Each number is 128 + 32 x the weight over its row's rms, rounded and kept within 0 to 255. Layers, rows and columns count from 0. The size above them is the row's rms in percent of the matrix's.

# layer 5 MLP up, 384x96, rms 0.0828, rows 281-285, columns 0-95
size [106  95  96  91  96]
[[128 228 131 141 118 150 121 131 100 148 150 192 152  96  86 180 112 100  97 137  77  99 139 136 114  75  86 121 136 119 175 141 115 102  98 168 170 104 110 166 161 143  81 146 100  75 118 129 153 190 129 137 120 113 119 130 128 151 118 158 172 107 119 143 121  86 183 136 141 100  72 112 169 165 136 102 128 162  45 155 160 142 141  89 146  84 146 154 148 124  99 177  72  77 150 100]
 [126 100 141 128 141 154 137 212 156 144 103 149 121  62 125 148 107  91 148 104 111 148  77  96 131 126  86 133 136 138 127 123 110 131 116 135 209 167  95 158 167 137 149 194 131 147 121 127 104 148  82  77  81 189 202  93 135 160 148 112 127 128 134 128  68 111 144  92  89  87  89 174 151 139  81 174 157 153 128  69 139 104 188 188 114 145 142 128  81  95 123 115 166 115 123 114]
 [ 97 205 123 126 111  83 108 151  78 147 105 138 156 104 158  47 122 145 139 129 103  63 145 186 192 101 136 186  97 100 143 130 155 100 106  73  87 135 148 181 123  87 105 108 147 150 124 127 110 125 134 148 169 126  62 179 208 114 113  82  88 109 162 105 132 102 135 121 102 107 151 140 125 120 111 145 156  57 155 128  96  85 150 125 132 131 150  90 118 123 136 143 188 128 145 168]
 [ 61 176  98 156 194 151 106  78 169 158 160 104 120 105 130 199 106 166  61 153 127  58 155  93 151 114 153  86 111 107 167 175 117 139  69 141 168 157 127 125 110 161 152 105  77 111 109 157 144 103 120 170 126 102 167 144  65 135 142 134 150 146 127 111 111 116 167 138 155 156 153 116 120 117  98  86  87  92 156 123 114 122 125 136 114 125 122  64 142 156 196 153 122 133  76 180]
 [116 132 117 133 120 150 181 158 144 170 148 166 160 138 119 210 145 113 150 108 130 181 154 140 125 132 123 199 117 143 139 155 157 116 126 108 192  71  73  72 127 120  99 129 119 125 128 159 155  76 122 108 165 112 158  80  96 105 141 152 141  62 189 157  96 137 111 112 126 103 113  56 106 110 164 219  91 169 114 142  98  85 154 120  63 131 123 165 151 124 132 104 147 103 111 106]]
# layer 5 MLP down (transposed), 384x96, rms 0.0743, rows 281-285, columns 0-95
size [102  94  96  92  91]
[[136  91 133 162 133 234 146  98  62 136 150 141 158 133 119 119 164 150 129 130 149 150 152  91 115  98  80 136 111 100 150 105 152 119 131 139 141  90  97 123 142 185 115 134 143 137 109 154 186 108 147 190 109 126 132 120 160 130 148  98 123 124 131 116 150 179 130 122 161  61  98  65 152 137  98 114 148  70 114 162  83 138  76 147 135 115  10 166 184 104 113 110 140 148 100 103]
 [119 137 160  95 150 161 132 148 124  85 174 145  63  74 107 132 116 123 128 148  67 145 151 142 137  84 168 133 108 132 114 136 182 165 124 144 122 125 127  93 126 131 116  84  81 130 125 108 130 165  93 147 100 117  99 168 152 117 182  71 102 206 123 149 155 127 177 137 157  37 136  96  62 174  95 129 103 134 184 160 103 103 112 150 159 127 107 136 137 175 136  59 142 193 129 147]
 [136  72 132 141  97 166 124 119 153 105  88  98 102 141  89 163 184 165  84 125 134 137 110 104  82 134  65  88 178 203 136  85 106 127 161 151 151 115 112  70 152 190 156 179 131  85 147 129 150 103  90 147 125 107 139 135  32 128 153 152 178 123  92  93 135 156 171 118 199 109 138 134 106 107 167 159 147 184 137 131 133 151  96  95 154 111 139 108 161  92 134 115  82 119 155 116]
 [120 144 199 188 179 138  77 114 134  96 122 115 142 116 127 137  73 132 142 129  80 120 190 124  55 106 148  98 148 153 113  92  29 139 171 140 123  88 152 170 120 127 127  84 189 157 123 194 115 167  91 143 144 134 110 161 134  61 102 161 107 103 120 155 117 121 126 141 172  98 129 183 176 100 123 113 147 151 156 149 133 121  80 147 105 120 100 150 139 105  95 102 114  95 182 114]
 [105 158 146 136 123 181 144 103 141  98 159  86 167  68 118  91 116 132 118 151 156 106 125 100 126 162 158  44  58 185 126 137 123 168 115 160 108 119 128 185 101 143 125 103 169 126 153 113 140 159 121 141  90  90 168 171 141 141  89 115 111 132 124  50 196  87 121 169 135 199 108 173 168 143  94  77 106 141 166 143  93 158 128 113 172  93 108  92 130 139 119 145 152  85  91 150]]
# layer 5 MLP gate, 384x96, rms 0.0926, rows 282-285, columns 0-95
size [ 98 105  94 108]
[[113 189 112 128 130 113 195 133 153 143 106 110  59 104 143  79 130 154 106  89  88 161  86 120  95  88 144  87  91 116  90 101 187 159  87 164  79 153 122 161 161 141 158  80 124 142 106 113 167  95 114 162 113 186 121 175 133 149 137 120 128 146 218 148 151 127 131 172 102  84 113 133 102  96  73 154 114  99 151 160 102 125 129  97 174 117 100 165 113 188 131 104  94 109  77 148]
 [104 145 134 137 103 109 120 129  71 111 200 109  94 119 132 147 127 185  95  82 129 121  93 110 150 141 157 146 127  79 178 102 159 142  61 144 162 163 139 188  96  79 107 120 146 167 118 105 128 207 163 118 155 108 135 129 144  63 128  83 115 118 164 133 121  64 127 147  46 144 113 153 126 104  62 100  64  95 150 147 134 124 131 114 121 142 181 120 132 141 126 153 188  81 109 113]
 [148 142 120  75  85 120 165 111 150 185 116 102 129 127 134 155 161 124 101 114 139 118 123 168 187 115  89 110 137 156 153 159 127 140 169 166 141  81 114  98 157 191  89 112  93 102  85 147 127  84 136 141 157 171 109 104 103 135 112  89 109 141  91 140 165 150 104 153  61 117 166 106  98 115 129 204 119 181  75  52  91 130 110 133 156 139 176 134 116 101 108 183 140 164  44 105]
 [ 79  97 120 136  76 123 167 139 154 123  93 155 167 130 134 154  93  96 168 146 142 174  92  97 209 116 128  98 110 151 144 151  42 139 133 180 117  72 139 100  81 110 141  82 119 101 142 125 116 112 175 100  64 114 128 131 101 166 121 125 100 149  72  46 168  93 141 170 154 149 144 163 138 185 100  87 101 132 127  99 123 139 106 155 155 137 119 131 141 120 182 136 153 109  69 167]]